Weights of a small transformer language model: 5 heads of 32 (1 for keys and values).
Each number is 128 + 24 x the weight over its row's rms, rounded and kept within 0 to 255. Layers, rows and columns count from 0. Numbers have three digits each. The size before them is the row's rms in percent of the matrix's.

# layer 8 MLP down (transposed), 448x160, rms 0.0758, rows 161-190, columns 0-159
107:148151140097068119146144108098106150126111087146071153099141137179122125114122143141153143119136123101145178156129149104134133144104131118144146114199082118144114123132099104089128122126125112063156130100160158070099171121111143097104170111113159145120141128144131119117132145149127118157160123137127083137106116142144143119159093083131122133115111111137132110144160152101163160144107103142143171125145113110135097129124127121096123149184117138111155148141118160146089100124091110
096:150144118141136108151094099135191122112143129110127105125139114114154134125133137166149147085116132138149110104132107127147123121148117118147089097123092127072165154112151097154124117163146124116156121154078137119062115109143126180152146145125089152103134134105148163091109102159135100086131156053089121116118125143111132134132168178125146128092104102168108133118115139083149139146135142128152147129118145120092132086116150149145113135130122145100169138107109130099119183123112161
093:155153128112174147166111145117150137130093115124157104103126150060140128133121108098117194151136143152114102154113067141103097103062129162102122140124191137108134142125174119133126125140145113177165166172127111103097103125129128139113114163122149163124112133142144137130115142148135137134191147139121160133128149177118130165115116089093096152142121161142127113101131145144164163126128127155104108128106130095137110144154128106152129162138135111128151152108152123120088129112151103
096:110151087119127092143110139124145148147103086138129127106144160171119166126170165103164124205132159136124137133124102125105125094099065143121169124138150082133165134104145145102133121126149107148130167166130137155169145117124168109136153142117154134162083133172126143122161120130089102123123121125144075127150149143146133136088128115132150174167155123125134128111140145173107116078099140131152116098090181126147120132116108150130143127160131148131183139133133134125117156116110138
093:088140137115123098113124097155131120149144122109169160128079125137153144136131110125173135126116144116093132124131112158137084127096113174079181148155115144112108085139160113153189134133128120112155113086151112125142142120144123130131150132155179157150185108091146170117166158105140145069116121135074119152128143163089128128118159116127116132120145129087136134138154144169119102118120146098122143142141135127098165116151125165177150121098107102143108105115131071130125127117146137
098:110099125172099144130105132102090166127129140084133149130131113118100154125145145103130178109088123158155133114119096094146115150115134133132122137136159081166139195145114119100171105144076150133144170118119112108118147110114131135118104148141179127118142133147121140144108113118134110100117111143129138122150110124110092173110095140152081161116116164114123142106176118167182135094131150135138152140094122178116103122101127103099072081158122118099111111123120105119118146117132179
103:106147129151123142112124128126129141140114130162170150103110103146154120106137115117122118155126191141115165134135102067133142152128125165077097120101133112102137113153084069126129162083143160124124134127137113162145152118144095116146080120159126154095130123102135146120149094126112128129135126098151107183143147138151159151102142177137136078136129161116153108109063063143120120118120112137122160158141175118090088159161163113156132134131095155112126136122140103120134155118116114
095:170095101107128165099141152108152167139154133112157164077130157132099119102094117110124175152086181150105137112072135112122127103156135139087161129132128148101152086156109088120133114148125098101123092164108121144109136157120159099111159159146143151120119135127117163136165100126109146148131156113097122151079123123144172101142141109166129135112115169145169108104152129186129172119153126148135150153134130150134149138111145103155118118128151129131149163129105107093162121162132121
099:091167103147143111124113118162133141119128168126100129182130113114105132086159070139089130118139103161145080132132126107166151076109141079138152128095145162175137148071143132174098143095110141151144157081117132154138114128167102135149140096168121130098125118162148106134107125125110129102143083115121118125121111142113085114171079142104157130132160148144130088128168144118132118110151092151148153154118131162127162139133137147107150128129111118152119127160143112122127149121144172
102:077104134092140140111073175123133140087120126091081133107120137147102106134101116098124141115101126088142161108087098151127138147120156108129125115147135153117112130100129112130162110105105127162107113125090140102161101137157085093115091122096102128126144135163116158165148143111128127092128114124145100134119114104127088159182122141081143130111117117149146137160081103113148168145104096166113092153111126124127142134108122064105119128134138102133165099126180089167147112105123135
099:167147149133137153160159111152119102137155134123136107144113158134143083164132150115108092177192089122150086098142130109135105132145158153151127129141108072136089107156127142145067128119075119113120167132140113154094134099105150131147129151160126131101139109120136147134150097116132132129119114114156097123128130106102052151126122098100166149139155105157141120121116176139155131108171158133123127131085091139159144105115128160113140122146146111142175111164112111161128149147104116
100:079152125158114079133140130139123150113085106124136138108099177095162139119129095162118117104115162120151117144116094133150111130099170121088148175155074111134151106161144133107088144157150105109108140128101112149144123133126132140116131170133157140103090152134132126147106136134124173132138126128135120159142100154099130097123086148149116129172122129102186175126155189106139104129137152138103103156141118167133107065135115176098111123124146156152100097108159146127134137136140141
095:106141099141102118125114168142133156124143125131165146134130127107116177118117155138119150134113210117122182098093134162126116115124137137129121116136122092134102153109137132154095138157103137153146091137140120091114123123145117163130124117119126122109135147124169112124106133108118166119120147148113148137144135130129151152072160192071119091118131123121085146127111092118067162130119117093133121132118126126112117127089138155123067133122170150150104096104107085149132133135202084
100:121136152123155150122102141124138135109168122134134144115165146122094169107115133107125126135129105148117125164157154120147125115124119156118142123113129132092171158137137110096176139091146150146119165133152081081122134095169117150157147158127182124090084119115116106086077122097114061112101115141147109082152159109126110184120172108136169145151127143107153145172158081102124124159115149127089136116112117108127155130133150095101131107142126138118146131129161153165147141133159152
101:103152099126115172104103113091081167145143109152117148072163115122164131146166157114111139177116109135128104119129126117110155114138124125136115125096136138161104158131090126170121112133103093207109141123135122134151118183145114116173077119132118129151117140162109123153148135156150104123142102120117107142114161159144151170175142121140101098129152113096170104116118162143117114098113116132146156106094145151159133143133120109151134126095127100118112106110143125125097197159146107
105:171129123124147120170138165129112100124141109097114117164141125136178118090111127134165113153121135154106150095088086135138112130138115118127128121135111140121108157132134154105157102153200115122104125144124109153166123108128102140130130103129105126133136144128102136094141138134074096114171149140090116051147140142110172099126102121084117158185096170104108142148138122161139131076136128136129113115136089107183136120147115123127114158122089134147146104119150166186133131141129097
092:061100145142069096164131143145147103181125108124177134091152087123132122088176125136132134142108097149120125143108105140111126172131144146161130156127122120110113154148100103116153168124114070134125123063102121100141125146120127123109082116175107143121169131133144119139143133130114137144137184127125181159152084153112083124104134099136137170120096117102100154143092129110109127112114118152146134154133150122153120107112154170123134105121151123098101110134134124106128121139115170
094:166143099117158103167118127148135125180131095108093167130150095097156124120190105088132124100116152115103164106139131162107130117162105148134091159134100155115093148162133116121161112118150116121124130105115084105168109122148136132080194163132102139143125139111098108143132132124123134138134101134108125157163172124127130112146134138118097119115130092148090133122104157113127212133127150158111105100126120128137158137139116160134111141067154092123140088125105160124145099120135123
099:103147112086107118137148160117113105135091147121111102109161178173090122119081131132111197132130144115133117158121130140167106106118171135138129111128125095126145087113159154116130122108161108146130156150132151117133148092109146114116131145147142136156147098123102089149103135135141153134092160139138073057121182120141163135135101141147096114131148152108108144152139126115129121140159119103156126097155148124121079151114207123128121143144133117144141097104137118148131117109091073
101:167132112161091101140155118122155095102158140112110138104158134098109120108100128161157141131132144124094141187078136103124113189141163109093090107133108137142165105157127141125141146144121132105145071159093063118107151160140142120193130105145130152140139178121108133113104121099105118078104075118103092098100130112133130124109111149158132102166149126129133102149140156086090128127149129117123108134144145144098119127119139150135154137109131154136096128152157114140171116134134121
099:107120114186150123135166154167149149132137109141108085129111127157123147155160114142139145123149126108131103089134100136109090120083131169139167113120151125122118080122147108108143130137147147144174160119089108126156130146146115181107132113117126082123140130124148090186132121164094137175126112100157090098125123153125120127113136144160143108131147132064122117112147112148105151118152117161145139154113161187128122068160114138117165133117162125093122123113106079121136150160154141
098:099147173143152104124124165105150085163141123133128135163159128130141122107179153087137135114158145155117174100084123132128159172119127084102163124132131163162110052113127120103138160115129105129143118126151138103122081151087125136136099113131117116113124190081168147136111121183132132132144082132127128140134115155110141118148110094137114111104140171133139107115125141146149146144156143123092129156137151170087134119154145122121117117098152141098101133122108156102108077148122096
102:126140142122145121116181100105132104117138134129153135097145128187166162090122126127160116125100183119125125162141121118156095127109115123095128116083153128123125123159156108140127119084148159080159096138127116130138120138128115111143090144153133125147119100138112098162169142108105134089159139091127094083074102124125125114147154165115131140096091091116151135119121138164159138106083100134135119133117137139119149109106135154121151111183180152126127062154152112079110107132099138
098:089139156141093109153159101127140131128130104137128103190153120158113096143108188129124111156081118152149124093141138166123133154181141179197153101138175090145138135150117088135146098125099099103129105103115132141151109122161128108156087125135157136122108121127158123099107105161135112070123149119101140118138128128113098144095144144121147116121106181135118181166141167112115134130130152150126139143110155163160111146123108101114143101085105114137125110103129114137152115150151136
115:131112112125142121166127121135124131123127139119154147127129101145145130094092135166092149126123111141121124135143106097154112135142137088161116145115089134169102164146109156109104132172151116173150106114133084113069117140131109140195121146125094149157139138126107120138106113114166129145113163137128116129166093134145136148121159153097110163080115140150165094115136085143155146123159132086127138126152095139104081108186139115198128131129111120119130141122114111088137163178089085
104:133139178169141146077135151151127107156149129098142131134135135139122158121084121102118141129117140116180136118140088141113085159158139130126135142125146166110167148106143163121107156126136154147064095127151100137130167125100166136101153120086170117189109161120110121168109155144128143117133169137110105100152101094128110172134166098113115122171166135124161165129142108112104172150099097124109146102131144142180125107134120136152113127109106126142112111126164130147115165152137105
104:117128116140111103178075170125134107103131122091132145129136094145082139116085128116137164105140137156175163135161141082155142146132149124113148101099159152134177110140076153106130123149141124121096112116124138164136075128127095130149191165127109108080151109109165104128126113143133136153150147145081090162139123123113145128130136141138158110170122139151162133124097159164150110156115128111111138136149131116092089172122172110156143128148139152109098152161115137130136110153137102
098:148153112110141105130091108118141162097150107151129119119125110135160124127095124100131125163152147110121169095133123083120138135099162123139152127127177106165146104112145119112171152096149113136127139131153110123087126106099097117147152129136087166174106123140130113173129118183119149153076199170144099146135134164132124141166146141088137103174122147120119123120173114145126117109131138101151130124133152134177133145098181122123115154151140105104104131127128164103159116109150071
092:105122119152112147111123126092111119182158145110163146113113122148126088147115144122127133099101109142138135159123193110135161158145153197154076125102163117122159143160083103100113112125097121115140102158135136116120145116112137157114140139137147109154087149092142082143135136175146145104107131167156123181135110152095128178146165090087145135165082133144159173115145105121177131123138115107161121127138118101125120120121117126127092113154111102161100150112116117127121128140158130
088:126144107141076151119161176158113091134122153138093125138180113099148135159156121106126178115148115135122139127128131141137150103127120138122158115150132128119096105125129155127160089119149117121165138103123109133121162134142113121120137106106123166147091055072097156129120088112124125112163167166106098134100164162145158123074135094077131146138101112077159149131141140122134120100130112137140107146141132074123113116112125094123151108104147124189128148100106103090142150138147128
# layer 8 MLP gate, 448x160, rms 0.0755, rows 162-190, columns 0-159
105:167156140116124110134108111096138075160134075113127142111151140097110149136125151124110100088127127104135150105147103132151161156109172159127134136109109147096113091119115110132116134143119118138099092119109107079161104112164131154157155140133121129154181111155137171168117114139146109140108121135103124147119107126163111093148147161116134124121109112100110106132098152078194115164156149113102077136182107121121166124100103155143104115120099110165138105112136114100169121129105171
093:105113126116161115086131141143101144085096135091135148139149096171141093130125136113121116101099122139132116101156173114058141142140106096105092157062115137109128105129092148148147139094105173147087116125110130149125152102105158124162107145150142041165085151099115150187136145128105135145133133114086126112151131122143122152116128148141171158101139101114112126152145121108115110117177122127120130118149132148104114100114108133126067100117131155145145141137147137132147119141133111
094:158127110144131100106113099112121089134116090118119119136159121112112116152125107142108112130107108123164112137121147123096095157148116154132170127069127133136099096094099144153086183107140090167144082098139128116154157130112113145092120148138118124074188131088131120099157107093098130092128151098115155113152177122149145114163085139124139113152160170087137109110100146122105143135130124157101108135089121137139138180134107152105131136131145136157147124126170151109160127159148164
098:132111115146127110117139114135072088120124161106169086173158129140106097107106122143126162139136114138156117163133136102149117166158141153140133120132143124121154158063169100157129122132110182079102132064159118143153166139158072147133162092144081137124116127098127139133142126123101114150134149106084152108125100133117117124132153121149127125106099117124104113123122113140122144143131118169116072142128126128136168143170131142154143139060150168106164123157147128110111115096136141
099:176122136114119120163106138103159083137122122186111141121145130159116138109132143153166100116108126099179105143077098133134112102144140137085128155156084137129092131179177104118080090127138083146103103135107124097126128118118097113147130136136120136118112148130160101101113150129188150091174152149116126128110107180119112148156118130094138098111154124123109107117117120111112121119125164118127087156105174088150114174143124109100150131152085105115143163154135134112127142137155127
101:134154122083113099116169129140118103130177111130110099120132073161143130118157139166163136112124093125145134100131165152088123139162144151118152091136114121132204131131118122139102134156106158131116192139119094131094151125138134143153138148137149103168125150136092124128148114143125175171123130112125115137102125084075117126134149193082133131089105088136117110091140149173110133118134123139124131090137123132135137139114118135104143136108169091136123084127094142156177134144149136
097:122147109121125087143135129090155064132121122081135173124113137120157145171180128119156130077090138145152142155151154142138111162111141103126140084116152133124147129166165136157093125103129176152170147138109125163149126127126130139137149128155165138096131152180127113138146091127136134119173166088134122156108134103150165114122146126123128139178138154138141146169142124095113094118149156154106124128103105148113122098158148150142165136088108142165139167136163129092083133119124140
092:123140128179158146117126137100112112122108127071129137189113153153138097076163120124163101136172093075156093153121164108146115101152100141101125122148111111128133113126157166162081127173117130149171096130106121092141105116164110142134125134116128146083126114118178132139094155127112111148128149122107113136119143148150124110082127098125092097081166117141108116124113105139114137094133101131126103112086140108105143133123086123117097119127134118145124120132147104116111204094132111
097:103134111144060115112125115132123170144087115153145135125189161118115171097123090166113104129103093116107163110145093178135132137120125110130104180091142098137123116137138146147115147144131112133145087119085153115120139080119126147127142117134137127081096175131143122094163165122134139110130167111129098094120145078103179085129091087125137150111142127090095119146102137142138135142161105158095139121102150102131120157120093128162153136090145153116129138105145148124139153146127145
101:111176122165081102151168143176128141152086157136108091138109154112123100154138147130162080126122103108082135126155162137083137177106162156133108116109159112126141128135125159127081168083128136163156138112127145136094087120139130114149124106131117143099105159101148093107139144118162126138119118129161110133141165126120108163121126128130112128114129119111134132124098147129152151107108141138081154157098064152111121138170128108147130115151122149153160098167137138119153111141058131
105:116108137118103090086160121117139129138102159155142124149133178142129137135147074128101120124126173128135144135199106152120104156161184113104151135128115100148131140122119095132093149184119083122136108104108107122108092181103130146161117146116106100107135158115133094154061126130094092123146096160126085126124089115155152118129138162146149111126104097134135163156150155149100154152130098116140073137110139156132125120100124133121111107134135091140115101172132129105110143138113125
097:145147120143116120109108148110160084119155169141125156091113130086145158105133101109111135140149135111148123102162115078162127121126114147178107115119117108140156116131135156135137100112105097131141131149122132103109208112132124186152105111096125102145110098127119151086116125171107155139164106148152091136102095136162096141111104118142116157155105137171155148151098116162070159157137141112135156134127106157114120089098115109124104113121173162135127093127121160090097119151119104
097:126152121146124142120144117136090115102118176117127097118149125148080087139126145122137173096116139131085131121080109136115133126109163124119145149113097093143089194129126092084150131123147098122085128102148122106120139164120103084140154121121154153117083167133115082124160156148138122135138172154121184104134125104180144127129151132130122104153168125099110155142140099165169130130081138114156124098121114151111134139109136057164133137158154145153148100137126131136106151141128145
091:114154090113104164137125161125107110110158092155148123154106137154132107128182163114119108152106072144107110163093153135114089120139139124116127128128121165155128172150155129117131123141138100134132103075091116101180121120174167146113149135166185139136138096102176129135145127106136113102122161096114111126112140104106118134106121135150135154142129112135088134112128119114113136126120084123122108134176121179153132168127118107117099177126125079094132144141074083104120107108143154
097:135100136116110109112129110110140123123130152149067119163126174116157083149100106165129115157162116087145119125106127177138113132160086158065116118104126111117142210143129129118151142153096127131118118110099168131151090132161129150125110146076084121095100104127120141176118153140120119091146152151136144135126145150154147153136125115135163175100127149119125138134143125124150127118150096151129157110124170104145116122134090152123114153093184117095142122102132086122109161124132105
099:125126142111096159127091153132130103136119109127146142137101183179112090130095085118122149112090103082098175098153109121125130139129127141127157138143146100162123171099129150087139111130101133127144121171156147136128106137119104080116090123142129135206108105129082137109114119140091121102101105147117155149119165105112082097150120104137136128134145107082143118123172145125121145109092113156136137131118172119183131101127144134110131166136094111068114154152135150111125152118122123
104:134110138068147173138123122168129140131110170079151135113104102112146117114138134105143155165143104141166075111098148156126110156123125117123146133109108123157123126125088134146114110160167165135107108126143102130113063112189136151106163151153159153105136143107109076120101114093157129135116149145131135131123105085116102092138145108101102128070165148088125128116096133101117106117108132111159173169134128164152141132145126142117167128112174107135123115103116136103128108121088115
109:127131138150114151136091164164101145168095118151083102139122138098152142130100113141113152129165079116116157110120146163134137146104153144130138127180092116105128148137147168156091145179096113130137118149154164131094127157145165147166113164119128114123169137150145092159131165124126108118092124101113076126104148104128153125090106119124143129135119142095154151109121161125130095055166111121148094111103156097133137134114103181092135141158125124148169113125115129142118104126166126
100:157167106150121140149161126121144125104076152133104140125165115158167110131118142142084148120113111136107136112185116113160184141136139123108191146072113126154114138099097141123129088094122147131147166140151133092104141117106122143153106107110179106111115113141111105112149142107114123174151134100162161162125091095135136121144166156130140089121142184100144117161127080147138131161133157124160130119101152125075143112151101146112110130148137123131133138137139135139119188122101143
090:144135132146107131168130126130141130135114138207177139116054122134151106124101112122096102105113119118133073118137156151124141127135124117150127126134156107122131144138147151093163143158115122118147116128143094134122095138116111096131144085109200122142134150110068090109149179117152146109129106109097132177123103132091109102152119135079166116136092094166115118086088091145141102136138140103112106085115149143137160147136140140107113120149139142123110118110108154092156144106115112
102:102126115123112159135099123115127145167130131102141122136134113120127159108127149120127103110170081114107080135158149154104154121114143116140124120132156163097079115106135156142129107145115150136175089154113166160125168116136130130130155138128097121139117083136106138111132110116141128162140126162107143072109105117141142158120132193108138127119152145128152159114140146149177138172097076106125156124092101137176109078104071139154091115127104163139161110158127107149147121170170140
093:122147115149100100134143121081156118134138149111113132167122116129176153137117157139166116116114124104143140116148070130182144126100132171107119128163107107158126149172164135114116106123144166117142135154070132108152146123090109122112117105141140130156112170141142164121179133120141151109118134117132083164107202154111148147117111082154141138122123109105115103177122098143122118151126135106122138142141141167124097138148182106123090118156141101132149134118086153124154143143108190
099:136130095122122125100112093102082094137146156146102150111110152154104109099145130144117061136130109121100135116087107068090162113139129119128121131153187125093103161140156097146130157122132103117149148172179114134087151141119125115154127155097149058142111159138125136119142098146170112126126088149129168141111119109087125100151120137107132097144135153127122150140132133128095126132165105142098139119147121132148105085142112122138076101167111133114128134188090114127120109115102136
105:079123143138152149125161127147130131136081089126127135122083159138109170126174166078161113137112095143123126135155093121102156099162137086131139116165112097139131172156154103143114119089159180148107132132101135108128127122121142090126098154167132117124083109127175114163145112122122139111137128151144127117064151130114136151121108117135116184135103112144127122099147119121175115147155153130113143106130129135083129187132112080142145128092094148151128138137168100137107096137136103
093:115106111119121136127147154118090160141119152086111142176141160167107139110118094110122072118106123118131132138141143150153148086130112147121131110102135098091155140160173088140138123165158090130152135159115144105133117165130141079145147163173153113130125163102161110140135120151122145092145113114133076094172106140177155122108126075140106134147134116128148139149147135137100112129122118138094133110154076148148145155084111150115150077116101127126138087159133076141109144126124091
100:114148127188090158140147109123122119147130140090114149105151107156152101166132156110150162110127116133173081102176125124111094141118113126138119153155122162162125094120127159117124144119107112159113138120132176125095095147116140116122136131105093126146077107121129085118128122103129167100078099129179132147132162102136088149120106107122186099141125128135096141114141099106147090131137117116120100104112151148149068172127126132115098144142138150152132117141155163112164128119156191
100:113103134137087156098140131129146107153101156105113145143101133108152121085137140119126119119111130131081147148140126093093144142117101132138155105166116100116114148111091129096134097126135168071108113083146128118151156111138113124106145097142096127135145122125096111117155105145093171174155121127111118120123117075128140143121128176153096154143138119096170134162092095089100134107091090147139135154139156205124109113084147161119113135079150156143105114138099112159119164110132146
093:158145145141089096095118110126145138105122120115119149128129126145112180152142105096109140165179184154154123137130153108150135093127107134102133150126116117146129150115120129152119192088133110134105149152127118147129126121158118140162160101109084190117135085120113129121162149110120120129111121138079116137114108128170121103129086134131087126112146100104127097120110140095141118145076102110146142104159093168124129118091188094155117165116164117087173112131094086142121112136126112
094:173129123128141156124128106129120137159194118144114106150104119101142090180116132150141134147125130140108147076154143090128129116165113132141097160155111139117128122173114152157139144136160118114151159142132111158144153122111084149159115159123140118137130158109119098097164163125114074098129114161121137100131158108140125139144112086120167126120157088130123147156167105133089115107115131119157138095151134129110155113159145166102134136106109165140107066191154131141143124111073097
# layer 8 MLP up, 448x160, rms 0.076, rows 162-190, columns 0-159
097:127123119124094130104143131169139127097140128183107151143102086160095104150105097133132088135107106108072122137086176154137121103091092131128128149110143112154129138132141128148149111157131117145151137095161121138114132138074125140137116159120136114111108124091143101060129131118170160113145113073179115137135115154142171102086093122125103148098124154115153150144143111123135140102136135119170173110113089140176143127181124159118105125123161094122163120124113107106130142103155114
094:149153153093174146111149135144118116072119139130163105100183156101147148113096144166100116082089174138095162156143115101135112154112120089183145130131134105112119129144070148107156123115136178122100132134142129123099098123157135190137135132134161103092158131123087125155136118172137100142114114128093097138110143106125108130096145166145102127106153142137149133152136111150157145132138128080147169137117132132103133093108141139113131119115154154146129150142146144094139121145129068
104:113091117091163147146160143122105136104155123098129092147134119078120067106157145154142142080099138119172086104121151122140136151156171114127169129125123124099102104106095136115135081112124130105098164119109153133103121116137110147111141128123126128113137107094119075147156140164140103167109133129134144139145102170109143178137153129063123074114131121145106092096126123107134152113112105115075130102150110116122116091138119115149103136144120115185107118146099163123156087131121138
103:104087135145171165150125132116123117140136131130136111113089117123124126096126109148147136127130117177157155137126146151169103138142110140105123125136161124154157116116142161181144123153118136120110124124128086146131129132087105108084128146131141159143129153196058078115140106092133176159171144136086129119129098145162092158198136153127153165148074120119121153151123126122103123081136157165123109119108155111099123105101135151101146088119138108164130133131120137117148107132108105
094:125127142118122131121104198127136142109148129130093126127155085158123133148123130115126098139096118098119132163111187138122116103162128104128154152123047142096128107151145115114125093114161114142138086116126139056117101156158134155140090115105125133105132144148111119137150152140138101078144112100138127102108194124122125143164138124101152098091101127168131151147142087143142114129097105109126135110096155143140109138118107151130089129127146081142125125083151098100104184143127131
099:169127098130142117126115172140129086157105135111160112157190142142101114130170120179168125144140097156132117090112125119098157148129082125178153148094133147157170110108122091146115108164090157145102104128103163084084152149105121110098146129114147155120129111125131116103109092110118129110113105156124114119116165137092129167096107122106086149122113106121136127152133110157095148157121129149112121107132096180138135139128132121125122171076110121130099096145139123154136099119112078
091:136089091147151134161172146108088101125119111126134125131105117105132096115110137101149129069087120133130132171116081102131072123130136141146155144140088122153146111124114120147107110126125094114066138166128119145176120132127107130139128098123142158119141109106153149156146168095106157117103116129187129134145117150111170160154150139098145142113118107123088128145124137112112100140115127143141093092171162146096147123132160190096113125145142151140103125101118177121119162096110082
090:131130146116094078124118144166131151115127171175134169135132125066103167150125118177083161132120132144138141144152151110142169145100146119127109144091148122128139130098123061133112166096085144148110124113128124113073126146126118147146155131124116111136140136123073115133128057127096114109098138112133118169126130145095155144166143116105130133142146132144112115164120116157127099142126157149131114137116127180116102160151164138097140121142094126108163141193111087124097141133118136
099:132127157111125084174137087129123122148137167129082140083080119137133105149101164129150096169130083104104112144124085118117132142095139164120141110126126154118158124118085117132126162135118100090103115167150134151150129162085111102114114114137151173120132139095073137136119160139109090119139112122099133149117155133118140092166143130125139165102154098170125134122114112165156130079114159134158153162112114129182166158101169115149139079120116115128105119130139143120114103104135095
093:130161114182148195073121136151143125133180113132121171143134125157118132146130103146143134144135143129159080098127141159159150137156157127105133147115120126168113135158121117101151130141100128124150116115173110155092150110114132159100131161076081140129149138096076107140127154130138179128105165176146113128163150135109126161141138144135144123121139171099117137117177144143114153142109127122122165116117119083144128121138130147162144126145128100089081129150130099123131060149120111
097:140151131148111138102124132125151124111111130155157118104167108139124196093134138155172116081107088123112126147092087119102156136105104173117120125130119158115092161130090112133096090137117133155159126136111118121158121113122159131144122119143162123145106136125108121134100099131139103099164137137137087124116110128139167123137136086107148144154106118090157123123118172104103110151112093142170120133179142137123095155102135128094178110106155149097043142141162131158171139143161133
095:124121124125151151188112128160125107172110146131125154090123146175164127140093130139084145125081113148127089124160089118124114139117150111140109135088142098118148110118169152129140131135104143090145135131164172113152127125135108114118149117107167133170075089167119118141148138123129099128089123109134098125139109148119101172116169120114132089126130098101119149147101132127140129126130088183135110104120155157152152147175084075123059133130120124156117147162123135141165116135110156
098:137115109135126102133125121106100057121132150116083137133089133139140085137127126097113120095133146159159158110149117122131123164163163140154132113132163110150146163136107103112120174112142118121163162127128126132126154178157148088093143093070142120137159140112114146121122179113106137131149174138101128133139141129147133136155139158129117046150100115141132120105130143175111130104127129123176126126124112127157076132094124103149150126146150139109154125134140128084116060108172139
091:135107124123142106098145089136110108127134111088179122121099109125109106116146139138133115120161130066151141117159110137065094123126143100121137111129111146138130131105094151169135130106082163077124116167168123157108129113119134112175107125119070124126116107128106100133098084152119147096124090117093126082122103125128151122108075108081111177082135128129115089144147110110133096109137128140133183112141145162105114139081142143086113123139165149131115151111112108103121144136110139
101:099148139115131121124129155141106100119121174169144139184121114140123133099108162113125110124174105124165127126144147125101128101121096094175135106150148119139151147118147125130104124133143130142160134150097162131118127100141086105091118126184159081172151136146090150117148111096117144120092144104094182130056088115103127124111161141131147123153133130144143093110153136105113135119087125097112141133143134152128161108135133107146132113124147107127172124103171171166102182089158141
109:152124120133187156135113130134129110109106107155126126133130221108126104130151103134106132080134144138114148157109138131104124095123112104103142118128095113146127098131164126107118122110134143111113156207117133141140086121094160144096126180108129101095100150128108139123101170156169101155127130076144134126109167107173151128148122099102127130148127108109135121121153156120117073125108142170107148103112127107109131103142112107132124168092115142119128113092093106153174171141124126
103:103100167106093160092133144119099172108150102131144138138113131144108126123115164124152136148157136166144074119100148128125109116088169106155112131108108125096137175121150124121104118085112123117127106090105159133117091142082128123132067096142123124149110141118151183121150166099147123143118117099133119148072093094093113118152102090131154082141123154130103123119126103093137130123143062101097171151146135098117113084113129125155114169149135140118147136123159125133101113115126102
101:165143122133132137136116136085113161156104116135156136113108136121151146154161144148161168130090154184151115107120126116126183136129100143113130089170109144137130123160119132097142171177123138095147087174140131163117140164150131132104129162101102140170121094085160122129094135130102132101172103120124145146114116112157114110125161105101116114091110152107124113163110126154113128088111092089117098110091114098108182141143112142091118075111150138114131083123114125110132134157137101
116:088122129141115093130126141066135099124118101152118176136101175111133113114111164082119105119108149131145129135134097135121129101138090123141134129117165121165135130163115141138146125093100116131149137101139146137133157125146142140097110147133131160084115097092176150154152119105127097133153188138211164167160110100132080142130124117118139121098117125072121158079129121143099145114125115128099136143163169134136119122149171157173131117093109111127126091118168119131128121147119098
095:134176112139123101127139139133133137135143141121117149134150160098155142117158181126096142087145135131117100129117094133142168118104092073133124115088097130131145133131099108147138133117083082114130104117146110133157158082154130118155129121118088126138101129119128125079115103123120128132122150105133104099127127171131077131118117159143133085095095119100122105121067144144123111125146103123110119067169130185153178114136141151176174116146099158109103137109108109128118132166162170
107:177115150152143118098113100177105145124148122134098107163104122124093135167089117154114143100147116113066137136085098128130137109093160158149126184143153105095155115143137109154172089121122120117099136107069146156130119099123147141130128130128140128110151091184095123152111149108102133155082169117119151129179125092169152150137148110145163105158148121154134101139112132141175123146121132150149139133135124126157132156103124156159127114176147104145144127142114123110162127127133170
093:150123155128178174118135117094127097104144098140103122108146127143134138161093135094111113153110155180115104194129136112112125127110185119154128122117143142122109112165142113119132131125119151118129121105138122144161094163135161149128126156128128111108082082130145087152134113105129112093141174106106179114171122142156101058143115161138140111108107160107133164136121109157141153089108124158108121143092139139147134110123124122071123117108162149127122091151128138069135157128091109
103:120083107100155120115135160145129133147164104067138115139142125088113140100161110099164098110148115144132085165147106119150155105124115124116168117149140114132148126095134161117116133126137145151138090129168114141117077143103136142099141161150099133086088144201101119095119106110083129164139085126136127069119079117132145120122131086157141146163139101113115152106128133149109094100140081137158154135121156147131141150161119145113125133114153124132106148177156141114129121088105113
111:119138131148160129145114145139162135094155117137174132104131137110130142106105129123155116140119105159148116070168109100103158093132151100142112122099114170151124125112158096103152119148153148119145110175175095158126179095137095096131109134142163145119173140076098112168104157143142109118148158081150139158138100128141142102120076097071149143104147091144111144137135126120142154154117134122100125157117125109138114099150152152130173128152126124128113167134133170134104134119186132
101:148160114112150119129110101140100167158102133108112143162122127181098112124113159111120109129109157126140120147116150122152124108109139132177134128129144110148117163170132106153094116182125119126103146119133136118145162100113129102142108186132125089135100164104145126121111082141113090104116109135164091124188111148107099115141119105165136139165131115171152132110144137161124135127170143136135108119146080132082145135097123161141095073145137125086152110178138142092132177094091119
103:176099120143123098171133175131127131124109153123141105096103144108070120120097131189133113110159138177131158130155114137155115172147087111069121114146175150167138125166100140112104109118141129084115109144123167109097131089112117118134149158150149096106109141110143124139095113159184145115145128102128111140136124126113129145130151116104155128106134142126178154149140112174142138169099108128127117139129139105116115147142103111091107121089086135071124160164131151141138115111151147
095:141132169140126102144177100062096096104125131148109146077116113129141115160167127147106143158114181117164086129121154162149094132106139111115080103139141105131105158122082163178100112116144137111140141144128099127157144130130179138119139133143131122090112165080138139118125122109122134084127120104127163089112143101139124092146115133107157125119123132140163148113128121113083120113098121116098136114153110122169147150140127136200140082115113113125109122132119164134121112092175103
094:144158179124132105131134113124130154135120097116149089150073092116138169106137113098141170124159080136131172135071101090071124127142078105129160136128129137114101102118148098151133130097114147128120131108113121117083177128134148131124152123158160148096130152122131119147086139125102133150124131176104112124098138122191136122071102125174100137136113168141150129105126123138161125159130113143138097146116124139085127130155136124134173178145157140110143090154139100122116114119131093
097:134119126126110142153142072142130123086151129103136116140146119096117094098125127139128137118126124126131127135146151136112095156141109109116080151178142122125153100117165163113159128156146141132073116141134118175161111089114171135156133164142105094145175148093134104138142175131155095119085130158163098097090094134132100126117117157101093142129140122114157151123124092121141138115136118131112144147152075156130165136128108105154143089128108154138176071154167141170116081132097135